config.yaml
n_layer: 9
d_model: 384
n_head: 3
n_kv_head: 3
head_dim: 128
d_mlp: 1536
vocab_size: 6529
activation: "tanh_gelu"
norm: "rmsnorm"
norm_place: "pre"
norm_eps: 1e-05
positions: "learned"
qk_norm: false
attn_scale: 0.0884
bias: "all"
tie_embeddings: true
parallel_block: false
init: "normal"
init_std_qkv: 0.0189
init_std_o: 0.00445
init_std_up: 0.0189
init_std_down: 0.00445
init_out_by_depth: true
optimizer: "soap_variant"
lr: 0.00258
beta1: 0.95
beta2: 0.95
weight_decay: 0.092
lr_head: 0.0046
warmup_steps: 200
schedule: "cos"
final_lr_fraction: 0.03
batch_tokens: 131072
seq_len: 512
doc_mask: true
train_tokens: 511500000
steps: 3903
dataset: "wikipedia_en"
Each number is 200 + 40 x the weight over its row's rms, rounded and kept within 0 to 999. Layers, rows and columns count from 0. The size before them is the row's rms in percent of the matrix's.

# layer 5 MLP down (transposed), 1536x384, rms 0.0785, rows 1302-1338, columns 288-383
100,167,145,184,170,255,166,258,170,159,171,123,229,173,260,182,139,212,199,194,214,196,200,242,146,208,241,173,220,190,194,221,152,206,248,143,202,184,197,188,203,178,175,241,181,257,167,191,142,164,106,217,244,145,156,221,271,243,217,246,296,178,236,182,190,164,206,208,236,243,150,169,209,211,207,208,262,189,160,206,207,210,166,135,263,243,180,180,225,260,217,162,198,225,277,211,145
089,171,204,232,225,221,202,189,163,153,195,194,200,168,190,234,186,190,190,167,216,232,216,148,233,171,208,256,188,184,168,222,244,192,190,213,188,258,192,143,233,246,192,133,170,199,244,211,252,229,212,68,146,227,159,189,208,155,228,211,193,196,232,291,213,183,179,273,236,205,161,220,220,203,193,178,223,239,270,208,201,191,217,144,189,236,134,111,278,184,326,169,141,183,147,199,167
097,125,181,316,196,234,139,162,283,160,262,208,164,228,291,135,212,153,206,230,219,180,126,198,233,197,167,229,196,197,240,120,197,201,207,142,214,264,283,196,211,208,254,272,110,179,210,177,155,182,236,132,235,233,262,188,232,183,151,254,229,193,253,244,224,198,189,170,188,139,170,183,214,223,202,151,165,202,137,168,219,183,147,125,137,208,292,191,191,143,262,152,234,252,236,173,182
097,275,254,218,247,234,143,152,253,204,145,194,194,146,233,174,174,200,237,215,187,202,116,180,277,145,221,118,254,243,178,203,224,296,172,222,90,195,195,235,214,168,184,176,172,261,161,147,222,148,235,172,160,161,154,138,202,208,186,186,221,197,223,243,293,187,145,240,211,228,171,173,185,203,251,212,212,193,160,291,237,183,295,174,196,235,223,197,208,155,169,211,284,303,221,163,230
103,206,189,252,210,175,178,181,181,195,216,216,194,241,174,171,200,200,217,174,241,137,253,226,244,164,166,293,246,172,155,256,240,144,162,208,152,204,215,214,224,237,193,185,207,252,220,175,197,234,187,232,194,205,178,169,216,283,179,175,247,163,223,222,212,133,224,199,129,155,137,164,215,214,270,166,177,176,217,231,231,206,199,220,190,205,291,138,172,133,177,196,129,191,195,312,199
102,169,202,188,197,103,227,164,221,200,240,235,216,227,276,234,232,187,197,240,165,226,141,231,161,287,242,169,178,193,135,260,282,295,197,271,227,228,136,108,227,197,168,233,240,196,202,154,211,197,160,209,228,231,193,184,236,222,186,223,160,214,191,257,128,174,120,244,200,173,134,249,232,220,171,236,184,276,149,272,134,278,192,208,215,219,217,231,184,206,213,102,155,144,239,202,166
093,125,233,156,243,215,195,189,238,162,163,270,145,155,188,216,168,223,200,234,228,218,148,242,210,200,235,190,149,213,219,232,245,201,188,136,121,143,156,247,196,243,144,172,165,196,180,206,240,189,233,231,172,242,183,176,186,133,224,195,185,206,232,276,162,305,293,242,215,220,205,166,181,204,226,134,296,188,257,192,186,258,177,243,257,130,172,189,219,159,217,146,213,258,206,202,203
098,196,173,225,233,169,179,186,188,261,245,143,205,207,197,171,135,229,215,240,201,249,212,206,237,157,116,155,207,234,207,162,263,210,149,205,282,278,265,206,204,263,261,154,285,154,159,223,207,196,161,170,167,213,165,223,257,220,179,199,222,208,253,231,261,220,185,192,154,156,211,200,216,232,149,101,244,210,187,179,190,188,151,204,196,259,238,142,184,162,133,218,218,242,186,216,238
101,159,121,190,262,214,158,230,266,249,242,179,210,196,187,162,202,215,186,206,207,204,254,221,124,146,242,213,198,222,251,218,157,183,126,150,206,187,220,232,269,189,187,237,230,266,258,193,202,100,180,231,269,206,185,228,232,179,134,167,204,142,180,252,232,144,168,237,219,131,207,219,230,231,160,211,201,230,102,193,232,221,174,182,195,220,183,198,250,269,204,229,195,169,144,240,182
098,210,174,226,190,199,163,177,96,249,173,184,185,208,207,206,145,231,168,176,186,248,167,180,271,195,155,234,228,223,165,138,191,279,233,211,169,164,207,246,259,249,250,218,231,216,234,227,215,181,249,218,234,186,171,224,198,253,188,229,146,246,206,215,212,148,192,188,176,179,194,309,278,267,213,106,198,195,185,203,193,172,228,156,211,237,247,242,112,205,222,153,140,208,205,74,263
100,111,224,117,210,307,244,140,158,298,196,162,246,168,196,210,156,281,241,211,192,135,151,252,177,191,256,236,93,198,262,148,208,181,193,224,221,177,192,201,263,308,156,228,218,179,239,179,197,173,158,153,181,235,245,178,248,117,128,179,274,120,141,119,232,177,171,170,189,268,209,177,218,190,157,196,250,192,161,297,197,249,174,219,209,191,126,229,195,184,98,179,199,226,201,180,205
106,244,168,135,245,213,281,175,152,155,146,277,233,240,174,219,204,262,232,118,205,166,183,298,203,207,188,237,216,233,199,273,187,190,185,203,182,192,213,201,243,206,202,265,213,271,253,137,213,139,166,213,216,135,164,162,203,248,172,185,269,311,209,152,233,277,203,244,253,223,218,211,175,324,192,195,225,266,255,188,190,194,169,163,191,217,174,145,222,175,205,254,204,223,188,178,154
101,219,182,201,136,181,210,175,215,183,236,192,258,193,244,159,156,183,149,191,177,142,238,219,208,216,196,288,238,214,218,140,249,304,202,171,232,191,183,231,207,233,149,208,207,325,186,113,210,144,215,182,231,159,218,299,164,210,273,127,209,226,152,229,147,164,180,223,206,238,227,205,215,226,198,150,158,275,201,160,182,183,193,292,192,197,233,186,209,207,128,252,151,236,220,271,185
106,215,203,245,234,224,176,161,196,210,157,280,201,226,193,213,165,230,110,296,181,167,208,190,283,166,215,156,218,231,184,260,178,208,258,218,187,191,201,225,203,222,174,241,162,193,189,235,247,215,238,180,231,184,270,239,239,139,146,215,151,217,173,210,177,185,166,174,247,259,139,103,212,229,313,202,279,289,225,154,124,179,206,156,140,162,183,200,145,200,194,171,115,278,147,230,178
099,222,193,171,223,234,171,222,173,208,215,221,208,240,236,190,178,233,284,236,212,216,188,224,161,159,187,231,198,185,198,207,230,188,237,180,165,163,183,150,97,205,198,254,200,125,170,195,157,210,222,298,173,272,162,216,239,175,177,153,172,190,147,195,185,209,161,197,120,240,101,225,207,200,169,240,207,172,240,293,190,214,206,194,217,183,193,123,145,162,184,142,116,236,191,217,231
088,185,243,149,230,155,197,163,179,238,188,194,256,154,198,253,147,159,171,191,209,237,166,217,200,166,181,241,176,302,157,127,228,155,156,273,172,167,215,139,220,212,262,316,128,174,260,260,210,181,229,212,274,194,246,205,241,166,174,210,195,230,176,143,203,147,223,132,178,238,187,165,224,159,141,202,301,254,151,225,160,161,185,227,163,220,297,190,181,253,240,196,209,168,165,221,175
100,176,271,183,123,182,140,255,217,250,230,236,190,152,216,199,237,243,314,169,182,164,219,210,270,242,181,172,226,153,139,252,271,203,181,93,126,153,166,203,249,265,258,146,190,204,220,120,235,193,212,154,210,233,197,266,196,45,216,208,193,167,234,186,284,173,173,200,133,226,226,223,172,185,251,234,294,146,216,195,290,216,233,225,189,119,202,188,180,146,164,209,214,155,238,195,144
123,176,296,304,188,208,238,200,194,186,147,140,232,180,139,188,190,241,222,166,200,172,204,204,165,264,188,208,91,192,210,210,173,191,184,279,184,158,249,165,200,260,178,180,230,216,163,231,197,214,181,189,160,190,170,122,189,142,174,245,185,225,211,210,138,148,225,240,158,204,212,181,200,253,224,189,251,228,224,166,190,206,202,227,215,219,158,235,227,149,198,238,208,198,232,184,194
082,197,191,219,219,139,200,134,175,198,231,133,89,192,190,237,263,208,261,148,215,130,156,166,180,207,155,199,289,162,288,219,256,209,208,217,166,227,170,151,123,227,101,256,158,183,238,159,208,216,210,224,166,259,221,229,200,193,183,209,188,212,220,156,159,142,206,264,170,202,244,180,249,243,328,249,155,233,185,163,217,143,204,167,221,276,219,242,231,222,255,89,219,247,219,178,249
096,183,217,200,146,235,203,304,151,164,215,178,109,244,167,183,193,210,251,243,142,171,251,214,196,176,199,208,128,319,163,182,194,222,181,142,179,275,200,258,208,171,159,195,231,224,208,186,193,210,143,169,173,167,160,217,157,232,228,247,199,251,194,216,249,137,294,161,233,131,253,192,211,194,212,231,225,181,191,251,200,160,127,198,113,238,221,255,224,178,205,164,238,170,190,234,217
098,197,267,185,137,199,175,168,186,238,244,260,177,176,265,127,217,230,211,181,232,213,236,243,177,237,232,220,165,219,161,193,96,161,228,234,134,202,170,181,195,163,229,205,185,236,207,222,149,254,159,288,182,156,188,214,234,123,172,237,185,151,165,176,191,200,216,175,190,235,251,238,212,181,181,258,186,146,191,209,227,134,200,230,209,200,201,185,185,235,235,120,156,171,234,202,211
101,206,223,231,188,264,244,176,159,200,185,261,221,221,208,226,189,223,230,181,244,190,222,65,209,221,165,195,193,194,174,218,227,263,230,89,149,185,195,199,148,154,178,198,193,221,193,158,174,132,163,230,168,142,290,185,167,182,206,225,181,163,202,188,119,164,255,199,265,288,215,186,155,122,190,181,278,262,285,212,175,208,230,221,272,240,204,163,165,184,233,233,235,167,181,211,227
101,227,279,261,208,227,152,223,235,160,221,189,176,232,224,274,298,184,231,193,187,142,202,196,291,220,154,206,191,252,265,264,197,161,205,166,239,260,193,238,222,206,163,212,181,277,167,187,157,177,233,212,147,125,163,156,154,241,189,202,62,250,226,180,147,214,278,156,243,201,101,237,212,242,217,206,169,191,203,170,181,200,256,174,227,211,196,121,199,229,184,203,214,173,212,279,221
104,193,125,168,265,209,267,130,235,228,203,161,120,185,178,203,268,308,225,162,218,161,183,221,201,231,170,224,176,212,237,210,212,206,201,145,203,172,185,183,276,168,247,272,183,213,198,199,205,222,216,213,203,219,179,217,200,215,238,217,269,208,274,224,101,187,179,196,172,132,226,114,206,229,207,183,215,200,239,209,226,228,200,202,201,130,216,280,182,191,130,167,209,211,135,272,160
106,225,143,203,241,198,157,196,211,221,208,170,210,290,208,201,232,238,211,250,240,252,193,173,274,220,155,200,218,243,168,198,215,196,133,168,172,188,197,207,207,199,140,204,220,133,202,181,294,265,185,200,207,214,219,155,262,161,246,159,198,173,191,214,184,226,226,247,255,283,292,263,201,256,256,207,221,269,229,257,184,165,173,187,195,181,189,223,240,185,169,242,187,223,157,200,239
108,199,215,250,193,178,166,187,143,205,270,111,228,210,170,193,195,143,180,196,247,181,247,171,149,157,230,186,243,116,218,228,177,194,211,266,221,165,154,227,206,133,212,219,232,256,161,207,136,282,280,125,218,142,128,261,136,207,173,256,121,241,197,125,176,200,225,198,219,208,141,174,214,214,151,180,114,212,163,240,194,206,180,171,254,236,220,153,205,196,133,238,245,173,237,182,158
100,145,185,182,253,166,216,193,113,167,167,229,143,212,228,229,136,218,206,253,210,212,211,169,176,292,249,180,130,206,234,234,154,231,219,140,171,254,216,210,223,162,247,274,233,232,167,209,220,166,200,206,218,225,188,280,152,233,212,250,218,209,261,207,191,177,238,193,177,163,236,233,173,269,281,198,160,192,170,141,198,174,265,185,133,177,169,184,225,225,206,192,247,178,186,220,179
108,198,159,231,119,137,191,263,236,172,95,180,169,241,232,171,176,215,229,172,149,189,106,195,192,254,197,188,185,222,230,160,142,229,190,204,222,182,193,245,175,158,171,157,268,165,190,156,208,194,214,243,247,181,191,219,201,177,190,258,220,184,256,215,259,148,209,266,251,170,248,265,205,183,286,185,161,174,224,214,181,165,235,205,156,192,197,185,232,180,209,131,271,180,177,218,104
099,163,162,196,250,197,259,236,300,192,154,119,173,269,195,199,217,182,225,156,179,225,310,156,226,229,212,294,130,179,144,190,119,152,240,192,232,212,237,206,171,177,204,174,176,210,155,252,198,171,187,275,242,194,199,165,171,79,132,211,201,210,197,200,242,191,154,222,111,169,248,215,192,219,226,202,274,204,204,201,184,210,151,209,252,212,99,132,166,179,226,124,193,205,220,236,192
097,166,200,160,198,183,207,231,196,184,200,180,254,241,122,123,164,230,186,179,216,166,176,190,210,190,143,170,175,273,209,171,247,261,282,248,260,232,207,197,227,223,256,165,187,213,193,184,161,223,233,196,190,183,191,222,200,156,233,212,206,157,233,194,229,237,244,198,133,187,167,141,173,226,230,234,223,218,190,127,157,177,107,139,178,253,186,182,187,254,238,211,239,183,208,230,204
098,209,172,215,194,204,221,256,203,166,195,184,152,195,183,159,227,175,158,215,213,247,207,240,252,269,179,224,262,107,188,217,195,198,187,185,231,159,182,195,273,186,199,117,188,140,216,149,198,217,140,227,158,154,173,228,267,212,260,170,171,215,170,174,146,148,139,182,231,169,176,142,174,129,166,232,127,221,205,209,204,170,138,190,167,185,202,192,241,218,244,208,196,203,192,197,193
107,236,196,219,177,187,183,201,191,191,158,192,232,166,217,253,204,190,198,266,203,271,162,179,263,182,278,217,179,275,229,108,195,202,241,194,151,259,195,165,268,245,173,159,164,113,186,242,202,187,200,157,198,223,250,205,202,171,169,198,239,184,163,219,216,260,219,201,209,185,228,228,253,183,211,247,328,201,163,250,193,216,82,221,140,169,119,178,208,185,213,192,170,109,225,152,119
097,140,190,228,212,184,212,230,161,255,249,194,180,228,224,161,167,198,173,216,156,195,254,189,232,195,267,231,177,207,180,178,163,278,199,248,284,228,168,172,103,195,148,248,90,214,203,126,195,190,204,218,176,190,212,275,182,278,149,290,222,175,210,202,126,219,255,195,226,158,233,210,190,215,195,187,202,144,184,127,240,185,224,239,189,260,204,170,155,198,247,242,226,175,224,214,212
098,142,189,245,209,204,197,162,197,200,215,183,157,152,197,176,251,188,167,172,193,107,187,224,203,155,184,163,172,174,196,185,210,185,201,203,282,194,173,182,202,277,239,186,185,143,169,267,200,258,199,165,310,226,205,240,180,196,89,147,135,220,203,243,160,171,176,235,202,200,211,270,210,141,194,162,221,188,249,179,105,256,202,170,276,146,182,197,164,255,278,215,267,203,190,253,195
098,147,148,238,199,195,264,163,155,226,160,209,153,174,109,240,226,181,244,121,230,237,156,182,199,178,228,277,182,258,257,186,256,195,188,178,248,203,213,164,172,227,233,228,205,219,208,225,140,275,166,123,218,164,207,185,165,188,257,146,209,198,223,152,213,164,192,160,233,160,253,285,157,233,143,153,172,118,223,230,198,191,213,172,177,187,187,149,179,170,181,254,249,197,159,203,132
097,288,207,134,294,278,214,254,112,202,162,199,173,183,218,272,275,207,183,251,124,202,228,135,170,181,207,180,237,197,141,165,159,180,202,272,188,203,183,230,241,238,244,205,221,183,172,218,227,187,184,154,149,210,184,202,171,231,242,265,154,279,181,244,206,247,183,176,176,230,192,236,248,182,164,239,191,171,170,123,105,194,202,183,198,274,192,199,144,225,195,232,254,196,197,211,163
100,172,135,182,234,138,176,269,203,177,194,237,209,154,166,246,176,200,180,197,172,180,285,175,209,185,111,180,160,198,168,161,210,173,273,225,213,239,241,231,262,223,220,200,230,186,184,256,219,129,158,227,245,199,200,240,181,130,107,189,184,99,215,215,196,162,209,318,226,217,217,222,170,200,286,160,197,213,160,246,157,225,167,190,196,181,200,193,199,180,201,257,199,229,255,185,139
# layer 5 MLP up, 1536x384, rms 0.0763, rows 1303-1338, columns 288-383
099,174,192,201,165,190,183,113,196,213,293,196,99,234,223,136,212,215,184,205,214,209,130,265,204,198,172,214,240,191,236,156,185,208,220,245,190,156,220,176,198,207,203,174,171,228,181,240,184,181,244,243,223,240,234,191,204,287,153,195,213,161,184,153,150,186,157,143,220,214,204,76,208,201,249,210,243,199,190,200,192,204,238,228,239,194,214,182,196,183,177,247,199,256,126,205,179
093,195,203,160,223,231,107,141,165,225,266,227,190,162,224,193,190,180,135,269,265,221,214,153,236,162,185,149,179,216,176,226,185,134,231,190,213,215,231,247,109,198,191,200,165,166,155,193,227,137,193,229,192,228,166,212,227,159,215,136,163,187,249,218,180,196,245,210,119,151,195,162,179,247,205,250,146,217,149,205,227,169,185,188,226,161,179,237,111,207,274,92,230,201,205,321,208
094,244,201,169,186,182,201,173,172,226,189,206,236,172,141,255,283,207,242,206,217,166,196,181,151,209,176,205,219,208,184,207,162,188,202,179,230,147,285,159,227,183,202,282,229,163,298,200,157,326,207,253,230,223,204,281,227,185,242,195,151,181,164,182,215,228,230,184,236,236,219,243,240,183,201,286,208,218,216,183,199,202,205,181,239,204,109,228,185,266,262,162,181,148,189,180,202
103,129,144,119,170,110,146,160,248,174,216,238,153,218,214,227,196,177,211,172,186,169,227,182,171,226,219,216,191,188,161,196,235,161,119,257,178,192,200,202,223,192,275,216,156,221,169,177,132,160,188,201,229,192,138,190,205,178,205,186,150,160,180,232,229,152,220,212,206,154,229,259,207,192,194,267,212,183,186,213,251,132,245,178,295,218,139,194,266,216,159,186,250,191,200,197,153
099,207,132,161,188,219,232,213,133,119,220,174,249,230,254,210,198,212,149,225,212,208,182,233,117,181,124,196,208,157,187,202,205,174,226,242,269,172,164,226,213,142,202,233,258,130,162,160,211,185,210,126,249,158,260,202,183,192,130,212,187,194,170,118,253,215,168,214,258,271,207,216,261,174,259,156,184,181,168,213,149,212,212,201,186,146,147,221,216,170,230,197,235,178,221,212,205
094,216,172,191,216,203,212,238,261,201,197,194,223,201,244,216,187,195,225,88,165,228,279,151,185,212,98,176,215,190,151,146,194,142,206,232,208,225,265,148,308,178,226,152,188,287,166,258,178,201,237,145,263,188,229,244,193,194,223,198,165,111,203,189,243,163,126,167,234,139,135,205,224,177,220,252,157,224,114,159,169,202,263,168,171,247,246,175,220,241,180,195,144,142,207,265,136
101,212,169,176,193,214,224,214,243,187,187,174,211,144,259,175,223,130,181,228,225,205,247,229,165,164,191,206,201,187,164,187,211,195,193,167,204,59,211,133,237,257,214,176,144,189,231,187,165,177,241,184,201,187,200,240,177,260,202,226,138,161,168,194,191,226,253,153,171,233,192,78,159,284,122,255,205,216,189,224,169,156,270,173,199,238,179,183,248,166,232,240,188,219,194,210,183
093,200,202,162,161,203,223,225,220,167,208,202,173,152,110,232,259,130,218,226,239,199,138,247,145,303,146,203,200,177,199,232,143,216,213,211,194,155,195,247,221,222,217,215,206,125,161,248,213,190,159,152,282,260,203,176,215,201,240,247,174,146,190,179,194,200,212,184,195,247,290,245,218,190,239,175,167,180,255,207,244,169,138,266,190,188,164,142,216,175,225,175,299,131,161,209,134
095,214,216,197,274,187,183,153,172,113,251,216,224,241,221,210,159,158,233,263,245,151,226,220,235,197,309,109,258,178,130,200,160,172,148,204,178,185,248,189,180,193,286,209,140,168,247,213,168,105,185,167,200,152,181,161,160,169,242,153,178,247,176,254,233,225,229,172,160,202,192,232,180,136,155,266,180,172,283,248,208,216,247,214,298,189,236,127,186,142,208,157,278,218,183,198,112
099,210,197,160,183,211,178,183,225,218,258,165,153,195,218,196,277,278,232,140,160,225,196,121,202,260,178,235,226,172,164,204,236,160,150,206,218,202,206,242,164,181,227,231,199,179,227,153,204,142,175,231,274,209,126,204,262,210,126,213,134,223,230,174,277,233,222,178,151,203,162,263,221,152,252,229,159,276,227,197,255,211,203,219,220,228,201,172,231,214,222,167,214,208,180,122,136
098,172,179,177,133,212,192,220,204,122,311,291,178,170,197,136,151,158,202,193,218,173,206,135,226,208,215,226,267,208,208,313,177,169,250,189,180,121,149,193,162,216,139,164,179,199,286,200,231,225,204,182,230,226,286,187,210,156,260,160,214,275,204,202,220,255,224,169,152,186,211,132,245,182,175,235,149,187,187,245,184,333,211,141,237,176,247,181,155,175,180,220,207,141,159,246,190
115,171,177,207,123,153,235,162,194,142,152,167,265,158,208,222,160,140,140,216,233,206,195,176,189,194,129,179,173,277,202,228,218,248,206,218,232,125,146,154,189,181,279,211,171,142,180,138,167,135,216,157,217,218,253,282,215,187,194,174,189,227,156,199,197,228,257,222,218,283,207,207,244,194,204,129,189,210,272,182,179,271,208,161,157,187,133,175,235,176,162,267,122,252,177,204,139
100,262,159,206,114,266,123,223,226,239,179,163,209,144,153,214,245,212,258,207,198,218,162,198,243,192,158,262,159,212,220,181,212,179,118,197,221,216,239,213,225,172,167,192,211,218,195,124,164,211,272,174,177,242,145,175,177,172,196,210,156,180,163,201,146,218,237,234,204,164,216,253,146,189,169,231,212,151,174,174,267,233,182,161,210,206,220,232,144,199,253,195,169,141,188,177,171
105,243,183,240,202,221,248,217,121,154,220,173,218,198,250,214,203,177,234,89,202,225,185,188,255,195,232,197,233,196,224,174,190,167,261,197,224,200,244,199,171,202,238,245,178,173,234,141,194,159,246,225,228,149,140,181,212,174,170,171,172,210,236,94,201,204,192,220,259,213,271,117,221,146,178,263,239,269,183,267,206,207,132,222,213,248,162,188,147,258,186,146,156,167,159,203,199
093,254,195,234,170,236,284,183,206,171,227,147,213,219,189,167,207,190,151,178,227,235,225,137,200,237,204,144,260,194,239,191,117,202,137,189,188,178,295,196,175,187,208,198,232,217,177,131,163,244,189,141,171,177,222,133,255,212,211,234,134,205,244,258,103,210,214,246,254,115,165,197,147,197,183,214,146,207,173,166,175,232,224,233,275,239,134,210,227,184,239,213,178,186,214,142,217
097,183,194,259,251,185,207,97,162,250,152,249,210,216,227,159,189,161,185,194,197,260,228,168,287,299,170,219,229,256,189,213,223,185,242,258,251,137,193,204,301,199,168,242,217,148,166,174,175,255,214,146,260,196,269,139,218,202,165,244,161,192,238,181,237,130,250,174,178,123,240,173,341,217,200,190,259,174,199,135,277,190,223,175,218,225,219,236,259,125,186,231,238,189,257,290,161
125,208,180,146,218,179,196,178,248,126,186,168,214,279,153,236,175,161,199,165,230,222,248,166,100,195,236,201,118,165,210,267,211,207,198,246,237,214,283,119,267,183,142,180,187,218,168,244,153,210,259,206,217,156,239,181,134,220,179,193,163,225,197,178,192,145,145,219,147,251,238,204,233,264,263,125,238,196,134,184,244,237,201,217,178,259,156,217,164,223,192,210,199,176,199,98,269
093,184,198,193,207,198,263,172,119,206,223,198,218,216,239,153,203,141,158,277,220,213,234,111,214,218,155,217,197,180,151,210,211,214,132,207,193,132,268,186,224,152,132,116,187,165,228,168,299,227,169,222,173,143,268,171,205,210,224,145,152,203,240,129,137,213,218,156,192,131,218,201,233,241,216,199,127,246,171,142,209,168,259,221,174,225,223,242,199,99,111,244,136,227,129,126,155
100,179,172,232,273,144,172,161,229,246,192,194,158,223,176,199,260,117,168,223,223,219,184,158,155,186,186,193,241,221,224,144,216,211,221,117,221,224,283,196,229,249,194,234,266,188,251,202,242,136,227,190,233,194,243,190,184,260,232,178,266,196,257,234,196,113,287,133,130,195,242,192,222,176,174,202,216,243,212,243,124,209,271,268,179,153,176,188,212,253,177,231,216,174,159,255,151
098,233,246,231,156,128,161,300,191,311,218,196,210,200,226,214,205,195,156,224,181,109,186,221,169,208,206,220,152,210,220,171,179,263,187,195,263,220,266,192,161,202,241,216,224,228,210,166,223,171,208,168,221,118,197,245,184,217,254,227,284,175,151,208,253,153,199,171,206,192,166,215,159,214,261,195,208,176,190,146,179,236,171,198,169,168,238,219,114,176,179,189,196,239,178,188,191
096,229,239,246,257,146,279,135,199,275,180,227,187,209,158,231,129,139,100,271,211,189,164,224,241,111,169,223,158,238,193,228,160,223,154,224,210,233,156,235,155,160,181,178,178,145,146,192,159,190,152,105,171,243,243,156,194,147,214,173,190,208,246,216,159,219,190,216,175,248,154,189,223,254,204,181,164,191,170,239,240,226,211,221,257,177,245,194,180,236,204,210,166,234,148,181,221
092,263,221,165,232,200,259,256,141,179,202,158,198,235,246,172,205,268,290,221,177,180,176,210,188,200,199,183,199,169,122,210,172,218,220,275,242,204,178,121,152,308,224,154,208,192,185,163,251,240,170,196,266,164,238,185,212,156,125,222,297,171,192,146,207,201,153,244,156,95,170,234,176,204,213,153,181,314,175,174,193,134,233,261,224,205,224,301,227,252,133,137,237,144,225,247,215
103,215,164,208,230,206,182,208,188,144,275,200,170,231,245,132,211,247,195,154,159,135,136,162,168,175,236,229,264,269,176,237,201,246,239,209,212,265,194,178,191,208,158,220,260,261,210,199,165,244,96,211,163,204,225,210,198,232,224,107,247,146,218,152,243,135,232,212,212,177,207,216,183,127,174,156,179,219,186,213,253,194,224,224,241,166,225,192,223,171,186,181,195,170,192,127,164
106,275,218,189,139,215,172,204,175,240,183,188,150,202,183,191,170,226,122,233,184,203,207,176,224,252,219,157,160,244,126,240,212,241,111,212,206,197,279,216,202,172,227,253,249,159,230,214,272,116,212,261,194,205,305,222,195,234,171,182,157,261,177,229,197,193,178,151,225,213,212,170,255,199,178,214,181,172,180,233,165,330,244,191,111,251,108,171,222,172,162,186,136,212,209,129,235
111,202,224,138,160,188,211,175,247,203,180,138,221,243,197,191,209,188,160,192,155,232,166,214,208,175,251,230,212,280,209,177,257,226,233,203,218,234,176,236,197,202,212,233,266,242,180,159,183,243,222,156,212,237,232,249,328,193,207,263,155,172,196,146,161,143,225,179,191,161,180,153,239,236,263,192,240,119,149,248,155,220,198,208,157,243,201,185,226,163,201,215,202,235,132,255,204
096,192,260,148,273,253,266,229,132,175,247,245,235,161,275,275,143,203,204,264,205,209,174,273,216,216,176,137,179,262,210,222,212,193,279,235,217,161,175,280,233,201,205,219,220,182,260,251,152,309,175,183,273,180,185,175,218,154,226,155,125,209,223,168,187,203,204,181,264,215,201,201,228,148,194,206,201,165,174,185,190,189,198,220,224,240,185,199,297,123,176,191,170,268,196,191,279
103,259,248,168,137,138,141,209,255,199,134,214,125,213,239,224,274,186,230,183,183,202,182,248,117,203,175,187,106,208,217,117,250,229,250,156,234,187,200,147,214,299,194,252,191,182,171,194,257,113,183,206,165,125,127,202,191,200,244,161,99,151,244,142,187,200,194,197,205,214,205,220,190,182,177,111,211,229,178,181,231,212,150,236,202,248,256,216,93,175,180,224,191,163,196,184,218
096,175,187,209,217,139,206,223,151,201,202,178,273,194,252,152,201,207,92,200,208,218,185,191,182,240,176,149,130,203,232,130,197,193,203,208,219,181,148,153,256,192,168,226,156,101,176,220,146,219,240,169,169,243,193,206,214,258,280,217,196,162,220,278,134,225,199,239,173,228,220,148,174,139,177,190,171,190,271,250,184,182,169,283,226,169,209,201,184,258,189,294,228,225,188,165,125
102,251,143,200,247,127,262,210,149,249,154,186,206,125,224,229,175,175,220,232,246,185,186,270,300,165,212,235,204,184,196,223,171,146,150,210,166,210,249,214,193,177,129,258,147,251,199,175,219,165,216,182,164,216,205,110,194,262,186,166,190,136,187,190,220,225,231,182,194,214,227,220,189,162,237,116,162,274,239,232,273,218,237,211,145,106,228,228,192,235,176,247,242,208,206,146,168
097,174,183,109,132,200,127,180,186,130,172,179,211,203,156,252,249,256,184,247,208,208,151,220,117,113,254,191,255,170,212,256,219,214,193,183,198,247,232,169,164,147,255,207,271,252,214,246,198,207,198,135,182,255,251,138,187,154,228,192,223,180,248,140,221,193,132,177,246,166,123,197,211,135,181,264,211,232,183,123,223,204,256,239,224,231,150,201,176,167,129,189,265,184,194,251,192
109,187,186,254,186,208,188,189,183,223,186,299,245,183,136,208,239,197,219,187,286,170,242,202,157,227,188,207,162,180,231,248,164,200,237,148,214,188,250,215,130,234,230,187,188,210,199,218,152,248,213,192,213,183,281,167,179,216,142,272,174,195,106,237,240,231,225,177,117,179,217,197,143,200,221,126,190,144,205,259,249,87,197,180,224,172,209,155,219,165,103,261,190,216,194,231,162
103,215,280,200,148,192,222,139,233,156,158,213,170,253,130,232,252,204,244,150,166,224,179,253,275,167,193,177,176,166,221,136,208,193,210,233,118,196,270,233,254,208,183,158,288,155,175,215,219,193,184,151,163,247,187,242,188,200,225,172,169,276,162,197,233,227,189,210,162,182,214,205,241,142,186,214,153,230,137,234,181,153,174,109,150,168,249,249,220,206,100,165,194,158,153,238,275
096,209,186,196,210,197,211,198,182,204,120,202,186,240,166,214,251,213,232,162,170,178,215,197,189,240,202,196,276,146,147,245,225,218,142,261,153,189,159,202,181,164,168,214,221,165,184,237,245,177,234,175,175,229,174,158,213,123,155,235,203,221,194,234,79,141,192,201,224,223,223,203,250,207,147,228,191,201,246,122,293,147,234,226,187,286,173,158,189,173,157,241,202,224,262,176,111
103,224,211,166,115,196,203,211,264,153,196,224,151,164,225,199,185,214,163,224,171,186,153,243,183,205,222,188,218,164,203,328,227,206,199,250,222,225,104,197,208,207,184,251,238,161,280,237,218,170,209,257,153,236,208,156,223,238,107,206,170,213,187,217,210,262,220,241,254,176,176,185,199,89,318,191,180,191,174,193,209,164,131,189,288,120,195,200,261,202,212,239,127,152,145,186,230
098,245,254,105,183,211,263,105,175,199,271,168,215,314,246,147,183,274,240,178,174,189,229,238,163,173,171,254,168,233,246,199,189,152,138,263,189,171,264,214,149,187,236,221,156,152,173,117,227,191,170,254,286,192,229,221,168,229,191,210,184,210,172,231,223,108,241,194,154,184,128,197,232,245,218,235,172,194,193,200,221,215,240,249,221,167,250,222,201,189,284,205,206,203,155,204,191
095,276,196,153,217,194,214,234,151,205,197,248,180,154,217,195,209,189,178,211,172,154,142,242,212,124,165,159,247,234,102,236,226,238,229,198,161,197,112,192,229,170,206,272,258,169,281,242,154,225,151,264,208,190,220,188,213,232,271,209,268,189,236,226,201,131,158,225,248,139,233,201,254,113,85,236,186,190,117,226,199,237,213,239,191,200,245,208,181,187,198,163,181,181,209,100,189